{
  "d_model": 192,
  "n_head": 3,
  "vocab_size": 2048,
  "activation": "squared_relu",
  "bias": "none",
  "init_std_o": 0.043,
  "beta2": 0.99,
  "weight_decay": 0.064,
  "batch_tokens": [8192, 16384, 24576]
}
Each number is 128 + 24 x the weight over its row's rms, rounded and kept within 0 to 255. Layers, rows and columns count from 0. Numbers have three digits each. The size before them is the row's rms in percent of the matrix's.

# layer 3 attention output (transposed), 192x192, rms 0.16, rows 170-191, columns 160-191
098:085118112134069158143146144104095137124140153125121149114138125109114159144100106134117128076126
106:092185170135163132122127130113088132145107124124114107139133159126147123142173151131152121138119
108:160121156166142146127135163106145079112142134131122107121123081119108118126159148128106128167145
100:148130169133127143118155080138141164133125122170118122143143103138146139172121141141131121142160
110:126111127125163132142141083103120106104137139118129130173124181119148155151128165153131129106117
104:105152109144103180141144161105129166104135145132159143110166098146139137190118108139126122114131
096:185133113101092132135116130145161079140112161167105100128119128130157121128149153150094131128106
104:127153130168100141083131078133098103102187107089133107154096157125149124127143147133115142157129
102:133126148136151110123127094195093109149122107136129098112117155130116123110122117140175130164149
099:140189174112110105118137127141136134173180167136107150118089118124146098127140179103145154167134
113:119147147146130141118141156082080173143163128116138112116115112118140149143120116110157143166107
103:105096139103166100142140127159128123121125087103098110153140121165145135142142105181105152137115
109:144094092126139096125137114124130085107132149133152124148154151176088170099152129088143116121123
093:118123117119127137120142105111102152126121109142137139095148149135081149100127118074176156133118
095:150118145155164166135119159108122164077111176160137143108122155100122099119141121095174156134121
115:148085098093114149142129172113141140146115138181106101098103118147126144146167150144104152087131
111:135101173123147108110103109150155156126142113066122111118129150110116140116149122134187139134118
105:156138183171168142154096123084125136094056130116142094158177121109142104130128116107152091123152
100:145105152116157170050176115114066115058113118148135161159101140152141147143122142129152144112173
105:128122169161064127116152110151103089124126120133138124137110143142177150178131153143100101155123
086:147118154127144148120122187139131104119069067147112108165102123119103157185115119096168140145183
098:105118127149134130111124143104100137109142123164142139154138106128121089118167137121144050142144
# layer 3 attention value, 192x192, rms 0.171, rows 171-191, columns 160-191
097:121126153142114086085120125162182092165142127122090114104121168161110120107157128113098106121146
098:152130128140106127137148118094146154121145125148150125110162094181156152149095140141115122098145
075:124145157153146075107118106102123125158167107107110119091137162136145123144123142111123123127162
098:115133140111198083100160099119144091154136121059120104124119146139094145117096133122115128102135
127:086139119092127144147106149093120121171119149110131158140101106141114125119111171074154102155128
098:184111157116138137114134151112131152126140131051155150129178110145155117124103149181131136114130
112:159126166158138116088157124142118072129125120102122090110146168139141181096158110144104118158120
112:137125165180117123151141119158117132133103135160123088130136143143111120143127077137114111129133
107:152142095136130134127112127131134156152122138154119114140147087135153136108102104188109144127139
101:128151099154070101134128114111117145111131125171125094132115148140125130103103140162137141149133
100:084139131137139138121106143132140157138153097078119118132155100105106090178110110100106138066125
097:120127153139093081162132146143156146115121123142142127104158109106097112141133119120126134122119
089:113146128126105127133126145151135125096154110206122122118127176110140122124146046121152126143131
099:136151119134114104145138134084094113158156124142129130101120168175136131124123200124132151077143
117:163129157174160128097123049118144114114139129088120164131171141130134096162155147124161094117125
128:114122134117134122123130137138104102109145120151144095100129132129162146156106094101109178110118
109:141128122088108097158090130131102126172133117126156136106140144130103158126095132101083142104128
101:136135150105107106134146132118114105125158116155122107086094164107102150112132117124145132120130
105:119110130098128106065113123125133108151135120112108097111124147147159147109096101105123106174146
082:154142161159158121134129127131107114158160109116110130125112141138135139164109139125125120108141
100:115118052121127090139109181122136127144128123154173114137116120116106129050117122153112124143128
# layer 3 MLP up, 768x192, rms 0.168, rows 0-19, columns 160-191
108:132197099178136146112120114126128113128140133117170106147139124101110109126089138077129157132149
094:112126130144114095139108114103092116167161120136117135138144096141128144104112133098136156169127
095:156160119124141138155110093128092148147125123130101124113112115150151169098077180111099133110120
095:139127115151079123139119120199169184123111135135141156101142127103151071104208097140125136140132
104:133145053118167121089168116174091116116159128180117167153116117133086125151124159106135100140148
098:096129102130120152095152145142123092062152146170123126131115130115142113080159116097101170120194
104:078162164180164124112158120119136155132146134087155150120146131165084123157115137094138071133140
101:100127098135093129082132097106146094169162194126157130163102145166141095152147098155124122142136
113:085131169207111159111123130131142131128121110119132121127127105160139169153116138131100138118157
128:118140094184194140129132141152128150181131110134114090158116112111112093114145162152093095164124
105:142113097150145137148133108147132127169143159127104119172109112147159115131166152121100141128158
098:134111150128140114156157122150143117131165135109112143157123146113083140119156066122127080122123
099:135158110154144129108135106119109132106150123145134138165132142111110127125114186103112097152133
109:101133139148104164110180124171106089117131144141107094159095125151108110129122117160093077099122
101:126134088152079089133167142144120117083118097169114132132098103123126140174122141131131152134155
101:136164124171139124121148124094105130148138178136112118139167075091116182117113103157065078091154
098:190145104130175129127124128103126127150088157110115170151131159128131088121122049148129123093150
099:137145100171136153137107112135141136123109164160112134139141107117161105094115181133117132128140
104:162118118138121150133138100110091157161154158120139114124149118132136150169132127088158080162154
098:135157144157147100098139159106114103125108168155112134110119111106111114132130112120098144143153
# layer 3 MLP down (transposed), 768x192, rms 0.162, rows 0-19, columns 160-191
105:137122095139093113094118145094101125114113118161128119130140134140124146127117149184146177143160
094:126143143081069139201102153109150164125121123136133101128156109140121143145151104109128089122097
096:112108113098136099129138149133103155125138146154122121119120124115111114146123128128105133096140
094:104157107113122132103121142097114147158114152152127120111104168125145148069111084144069141118116
106:145081108137115167116127168108118155158107139146150141120098110124179164111112096156139140133085
103:118169138092150132143112126145125144123130149097154105145124141163118132147143154131124134160100
101:073093133132177101089111127114140154139095129095126111135143149104133140143123131116153110172117
098:084143082140131164121149113148143141148142114125128142112123110069122115151109141148167088117128
114:118115090095133177156128097133129124139113100112117163140097085097103171132141185160162144109116
122:109129170125119138142097126136121187153121119116096135132099120177109112168111145167072083177082
104:098114131109108099120060165144131149173115136090152108124126130156093127128114143173127170155138
099:098139147103134100139116130090171190110093145169141144072083093146128138095114131130097162120128
101:128144132140119118157133111134121139149133121121133124114106137082107088124129130133129141164140
105:136190098117091159129149127124148170142130171141124118092092092140100149137137125111127117112075
102:181097100125148159151074127107116143136166128150123106123112157150120147110146134163161142154128
104:131139112134169129107155090092120098153118117131158125141136126122124121127145096154114120073103
098:109118123095134076149092144123130123146129151120164139108135104127105115122124129117094074138132
102:098132150124138131079073148126143121169130126103113102095135140099172166147112132161079103101133
108:155083148136101155131144142124124160104157109133143124141114125115110108131149076135102115166126
100:139126138160154091135159150149149137080150101141170119114111146092142142130122102103091129101190